Part of a small language model's weights.
Architecture: learned positions, biases, tied embeddings.
Training: 120M tokens, 3653 steps.
Each number is 128 + 32 x the weight over its row's rms, rounded and kept within 0 to 255. Layers, rows and columns count from 0. Numbers have three digits each. The size before them is the row's rms in percent of the matrix's.

# layer 22 attention output (transposed), 64x64, rms 0.364, rows 53-63, columns 0-63
072:081098137060132122118156068140119125140110139194122107160122099064172144131051119111121098149163156123094141084121153147175111134163133199113150113132097158121077133122191087120114080158090106
063:060124145174072138074195125097157119065170123149143120110125146138079096079135125171092077147116156137119119141108134133173132164142160118167182166134121121158098104066143095114084109149130191
067:123106104106096086088121088082147106152134057096149114156099100100122153150182166101076175144079082153077113192137106156163171125079120132183085125082126122159089106135130082120089129131117145
057:008108120098145109155128135137119129151136104125097077198130073182144147186116103148117091124097157115127106161129138091094072095142149139084119184093122099141110149123136111088111150093086157
059:114124098091207098122118104096166152144169124185106151123131175143167165126062118154189117061132097093136094176087115113121108143177171126070116152140115116115114113155177173103113101105143086
067:103118176092140121154210128110089136071160116177150133176146134122114113112126129112106194096125180151169113112067092064128150127163118166160143079161154123108124165161137157061125073142118131
065:169115177134175148106099092106100120138109166177151090128150109089142152108086154080183174189126102109132167096219127121092142150104184134146158121106126138075097128175096083104104108154102117
069:123151159134211077082179101065156124151122074122164141132116144092159179130143140131159128101073159144087201163104116126076121157103102152170132150170126107137140079067101135138142157121149135
072:138154050164086120124144134144133083151103110115206108158132170117104135089153123022142154115108188092116117128186108084161152141137154162091131109189174152113146123119134107130109110105161140
065:157125095152165101167137114114121116107166070135090104179062178156152133130091187127093112184129179142141170104120116087158129193141168132153086079123088161142170130139103125135095093093073106
062:094136114148142054186120134136153127190142149175119109146091155130111125132150109098118180142161087154126163128098136114124118141138125146154119131138084145112114136063140010118095121199152065
# layer 22 attention value, 64x64, rms 0.429, rows 54-63, columns 0-63
058:167117095102129192061137127089091172128119081151200145137168063092132194152070119142104092114144170141166126138097117149093114100158099107132115134190123166152139151111144136106116098079116091
063:203162171129134158149093148102164095094140121132143112123200157158120135115144101123150149077098109113169189096159125150193106086095147106037088087130089126146115112141112137133133071143135086
054:136143116161142093164159111115123131061107191152075197199128127123134131105125080179155163132156164083148126078139176149117080115123125106110086124151137165093130090076092156167101156160092107
056:079134132124124116071125129155074116174088158168097071147119158146137173114072144174141163202098152115070144141117131067083134118107108084142092128094170144168103153067157139140109124128085144
057:094081068157117147125162147113118170139128172135194122124158140157115135125097081072071092128057098117122132120120213120131089110150148114124187185085113111158118123163127133133090172097085126
055:128164148157163100158181134092147143134152107105195112108104132112087115144170102185137053166142109146023183145108150154113138132112113119089135134105121193109115135156152148122162152061117139
058:074088115133167115117138176150141159074077095082144099097159113137149125083110170183070161127078118129132210091177153113194124154080128119109099104128110127146110119094117139076122139095151158
063:147157099114138120159087108184099141076094123144166115114089128184080113160109144182118068090052106110170145126100069126093115133145134112176117199120083157108162156124101164128111097129173136
061:137157114118160135116119173078143166087060085151112159144143114127087111100184113115148132124132094122150141096129128169093113156161134039130163128164190124151125091150155049175136149074169152
056:200154121072114109104151137131144101080082166106108058138220099139132097110172084160102095164137138172107119123121080138135126134126115159109079171151129099117135080119118191179140142119142091
# layer 22 MLP up, 256x64, rms 0.26, rows 0-39, columns 0-63
089:143099201113119062143102099090088097059103143134140087166156183134116144164130155086158165130127067152142069147121121149082128117084126176125125119126137165090145132130087129144117076128067178
099:077118152105129098137103091114066135126212151109096131139174100142138139111087112146159118148095067138090110164128126123152141089124124123098163114188118150165148148176135210076138118136061182
094:121127116140178128069112160150087157149071107155129112116141179117104064138160116136074096112108143134165150126118094160142162123098120037085187077087171134135141109157109161107126144181135184
098:136101140108056171094074150149160142141156117152124139115086120098143094092132197129125152101122183125169082144202120158075080167124088099111099109141128151098189162146095077096124139115161106
104:086106157093160153092146124164132176182111071122158139105127151076139104154130099108143117158113056131167157137162092151117138100090153104135160122083117130175108160151164064068147107182185095
107:139152174110079103134182152121103072186080098111115170123140118088184107067150103134155098133109167118176168165130127123147150108197097102099139156160145087150150116133079089143182163136133082
103:067164138143184117058114105121133144173114182127159157087084083170071098105135124121155161101106118089112118093166121112156209155111147139125125087103190095123132098175092083113143103116121117
095:047140172106117117122151132170134119142135108122087195157118164130143043132125137125181169124143114117145161110111153139117169130123117102177116083100114178126097113136048088170183157081159154
097:116171139172121113119124192171102097202157121156130096133126179105104143178113152132067122146126101091167159135108144150053150108118184147105070135067134059157138113096177144124127103114138132
095:084134121129058082104159136171181106133134129133101121160173098149131105154110100161128107159116068114115087140128109105067030129147124121118117146117163087157098150182103142199189110151124119
109:114152124191166085092127116168065143134107131172119106132140054143091114159118132167139097093086137158086119143129115112116127102119119091150149092108211120060137177149116094188180150142163097
097:148171137159129057137107131129123168147151105170149137134091131163100077174084091168121095108151138098121116199157122086115122089103111104099075172124146134147088090123174084179117056177104133
110:121080147154143098121127138113109058144186108120190143098119127110193101124106132131132058170145096079071132181118162145134093103103156141109116144139148197139184146207163116143144137103109120
094:118146110168114089134135101150144109132129111152155105156129146187071137091128090163161097068186140134117177132135084134077176209099172084106173115147135168053094125159133116140115140109165157
108:090102175111114165086169142132090131111130117137131175133067164142158116224109115128113136114108125126077144185095139150083194103089111179067196152151144136127125099099086120139140143090126135
095:152123188104129059207149158061059125104122110147116179118140141171109140107156134128171097142119151104108178173140095143116132158091135077146157084154128104133148145175140103118169155106192142
103:140124108183090112143121164068083133097123162103083209154116128086188091123101139144110175165094093120108128143101155134132081161153187138138152141175069168115097157158125160113149163126085094
104:057131119142147096068113085147092148120149161141109080103182065165084123142146136151135108108138123127122147100125093125119083135125127059127106102076122225119096156053111141131177106139122125
098:113120152134106153122127163127096098120175137103195087139124134096222078119094148084116138147160119106172141083099160130097082163117130088130114156109120084129200133118142086186170133072096161
088:133128134112073123050189107128134153154152121133080190133193124145097113115104091143120080114116147081182131096140150127144142096081089139090082133175148080121176092131114126097162096118073174
105:126169128111167091095131183146072117169144079109162105093177117173150124134137128091077114140205178135157135120135138157163137093137148141152144135108130217139161148095139176191165145146099159
109:116128091081078121110064125096156110164117117109159175120162128132115119171072137153101113109143127097120141102147107085060125156152161128052090069101115135161053173139109112144131155119196150
103:147129161146089137140134113126135091136120134180121160110066118149083075171122180139060081126133140099141133122187054120181188152149143119150080080080145177107189140148136134110096135153146122
104:093125139096132132106206128174076135160144172084151123067134142127104191137165137155106140140123114077148139128195114085140101186130164153121141107082088130089160157122111145050154165091115146
117:096112131156135097109140144112063132165127123100128153102097133149169101132157222092095131136176119096126150123089123173124145165139172116081149120109210060127106190172160152158138156107124171
104:109126148087117154173124170125176128163126149152183141108094113089146081181087180167117077144038123078095126124187149121132118078147162088154130141119182112094135162172151127126138129117179124
114:102139147138136156109139124107114133169138056093137168167114184118098090169024138075125127150117149097105099149103148183138147149136180170125202099135133132110142127081132175133115128059126122
089:208105135163115150134154165086119082125097205088162099126166117168134113176091205128106109149113130075113164155157113126116132127184128141138147138062110117065105129122120148148160140133069149
102:123123150132095108134093149117164151143121151013146205148135123195109132118104087089062154120132098091156138073129169174076150156115138139152123106110111162145157158102146142126119102079166151
106:136154157113094086200186172154114063132119156072168133147076123103070184101141109152129125095139121121176170110147151150142100132142130179087142130036119097113174138122109160105133137145109111
109:154082180147122039196118181144104134132080168116126165135102119165147172123124143144106084152154131173123127150138115174061130103167113165184168138110108143118103114124095152145076158184108111
100:077115158138140110094132188146175131155105144116086154141110088123187056128139104160106111151115147100063134151112173125162151124042141146108139096034136108129123185130137170134146128144103094
100:120088166087132102120121164092101131101065123127144174148134114155100130156143157145104124055164174060134178170160119113109149186115120124101147151121146205179117174127123129127195107150182122
104:070113101117120159056180145138070108085152127117097116082096105137153097115111197078146117179149134150146126120144084165176082137121133119129126155146126132158209131057120150107157124130171165
096:171150100118119093113139151067134099134116124112186119155072088096180121136138108104100083121122082111181175169104131158123146164107146157113091166135146111035146182115159115086056128114114114
097:093156124162116111106109148186142171148082082146138117091098129088159107117057180143134135166139111138103142155129143094182051161178116151050115171072165175110127148111127117124139085130138097
094:132123104169100114149121132108088145121120158084123122129051091118075160129128100135184108124168117153142064095098144152094159160130127124130160172098194124040142105189123104179153130151106185
097:117117132152089179141111077139137095125138153129096152186135148129150030119116056156161095156151114123108165176160143165122076162086120140153126097186097136109076130156134183096147120128178154
093:154131194112081168120100096093177061129161096109138122151130098168128184132138099172140138131180155118222128083168105144127142122161144085146099105098195176156087123115125113129127088134139146
092:147056153215077149137116124133177111160098159075138086139142121116108117119120124110176074116099106111110102155118193136164076116101136126105154089095077169076138107092128098148137094096091095
# layer 22 MLP down (transposed), 256x64, rms 0.292, rows 0-38, columns 0-63
091:140115087134101170101088148169159091200138106107099168197073092128145159108201141141106099104123076110120114117101085109174122145143128118128099149089104146157080091142159173085106179102126094
085:172165158175141137070161145058148146101143093111154145097109082103097181122106118088141125156119154139068106124144165139107142177066109238124094143114155155137142112091127115117113119163122155
091:095143111098122184148079138156150134106168158143137122156110165180144081096142070124108129166057147081092160125139208116133098155130088139122128107190110122123157076098107134127186073134089153
105:141143171059137113154086083156200190083100138134111145102131091110135111132118133161156159097112185097150162118145156118141092141108152064118162114112105132175084180157118074130106088100144188
104:076078119124172151180120145180112110102111180185154081091111160119165117145132090158126088095157132134125154121114093080164098101197104121143104114207126141109139099128112073089180165109130141
122:102130167111163134199110096110106209090148160109133123134125127143134115217147102103076102085090090152109091122122172136115098119139132150165128114066064141148135127135085130140039143139120118
098:092099147078223108137130143124116082159136084125127149176135168148106128165133141107095135150113123140175116113072141163067165130083159113142064111133090158124120178099120165150161203113133090
096:110110054159113139141120053119131123168143126169085135189127138083112099080152131124093137094098136159068191118129160141142131201091129159129131149100119095127099115121198164159136146088112074
095:121169122122191101113113099142173108137117198124183120039137081105078111128190116116138157133124136128142136189097130142173127163110073137144101105146148190119132144134122097153095114061145175
103:129142122153133112126119112067065130065094168126209081070169168099093115132169135120123127102158115113140171080147157161134208123154140094148080155156125176146136128131124095102100119156179110
106:082081124122133097085146130093175065126137146117092116166095083128123117136157156134112140071145148064093182080095115118151180196192150112117109176148111128149083140091141090105069137136134128
112:141157036120119159130121115084142137159086131144134171128158130121093070120108118137069161132141095086095122189104096119096146044093154086105111156173102111181140144106168145098121162179149125
114:140156151094090172123132127149111182093130140160113087178134108174148111147119153158128136094147138092125094115112122072127156130129225090143207146066099047152126089102093116101112114151116141
113:099141151181069127068136203103196112108158091090163136095170122114139119172106156086138091166109227171128143136135151144107122164142158119105123127122088125126128098104114123129081070128103117
109:207138084123102163188136153170105160142115128101110104182148191108121143094142082136136146157155123077176155087116087134149055177106131107161072104136088109085134180136108141132111149159108121
093:122067158086105153144145102132138093164147120133175107162126147162175099115109145128106107117092170148120136136227183159107167116198129097103109184130093126127083174083179175137154137134133156
103:105128126142101141166106087114234128123189100104102154181143070075145067122124110145137147099124199133145141145115109159138125136105130174126157109151111108140156138112122175162101070093060128
093:088128095103121146110153095047174107107120121081141183118206176133132115097098164079135113098137124166155127114103113098115137071141154118195165098165096098127096128152122169079095153104170097
097:105044118131071117117160079110196104115096128149129155167095169180094120178114176095138117076116112126119120154156189119119203150138134146112143132167128153105102103116131124075125162084169160
094:104145138179125169104126123109166116112119106126181098181091119096135125145163136132094119173034122149110104212094119082164154168142118095161136092086093115135100138130136104177093154125119052
102:098075117132097141052212139151122079113120178185086121105119088152124090151147132148153158175172136145094138126128166162104175149134183063110172133118149148116110095115140122110135155089095174
115:093096126157118116137122146100141166079124158159149104155100107206113104102149089113157137146168130080154114130118145152147105087176131172106127163140184135130117121152085192099240094086148114
102:091124111108203056100109092187145156129103123147181095102122128143221120095117118181128129096141135149118098106129145106138117139147173108149097189156139049132110125090116152155188140139151122
113:102095120111167130123076120124141083132177179140169107175164042135143111179134116144134068110080060116096128152128098125173125157127087092116163109080129129110064168128134157171110108084123114
116:086109205134124134150110075149184161093108125119119126096109125137037149167161142112137110142145165089085146080150102140173095160157149202153132133115139154168151100054115159123160095122131151
095:091119147157099081123188126088153070151080092114146125068132131128137126145073112148111158143109144130205160172092093107085120150195109126150116076132101108158117132195153154171118151098098166
118:202179096140099149155127122114115149116108123088126148168114099158087150142115079134127118105184141062128130127135080180120135106146048116100077086105079133164160164142105110212148118094130144
091:102111116112172128181137092186166090111125138176063165127109181087123151150118106159135095076115171120127092135076148109160111094057114160169124142112180163154169075128144156094163132125164152
099:143129197176182135177146085125131126103180110135126110125125188094175087135168156159113159147136098191157104120120151146132147118068125152183130091106128141037126139149144167093073152134107129
103:116079152118136199158098211143108182107125117113126138136134108174173114144125171089129095113147119134102104166161084116057143154117071135182118159163195119112095087099115112178163123108146120
089:138143113061125201168158095142141143112158114117105146091179163099137104067104130174139091148147112101136087113118116138122083090132068111075077093165117141168192096101146089170089141092137125
089:182147119173112151131125164113139115138068150095105165091133147120130156082144125040079166157161120125113171104191116104138170167170137117110056098157127059104163162158131101107135134150163110
095:142106148141082184123137107135078151080100127135091131149186112196167148077158178121094156167144139096142148129173120052104153140131177086092116131130127072099137126154126137112098120199075133
130:076089167145168140172124061134119156142119106106110137174171122112221110135108188108117054137138128205144127078122158143106082104164145183124110103127115136146120128176137171132155110115141108
084:163141155110095106097112089166124092092150141104126088130156131135157152052125137149111104114100118140106093115109081105160096070146252153114156134158104111157159091137121119185179154118161153
102:133135106161100162138123186137097109153176068160173145140077066132109137091132099157113104152118157114106116146073154157079209131145167066154121136127144118186140106124142153120152205115127167
103:112118180087121095115119103140168099158153171153168117135135103109097155102077099166088128136083163113115200132131112114128119084128057117131106099154072179129103134099158195063098097083097126
098:054150123127146069125100076134161139156161136106100050146109202086128153121126162137104119116132131156204142117155140099153110085115117150110095122072215146161142100095126109145111154112165120
094:155124091135112219131176140140145146114160169116090152146113140169180137119098104083144124181100116144137119106183107103085141059181140105109078101104132083145088158120074176154107124162147090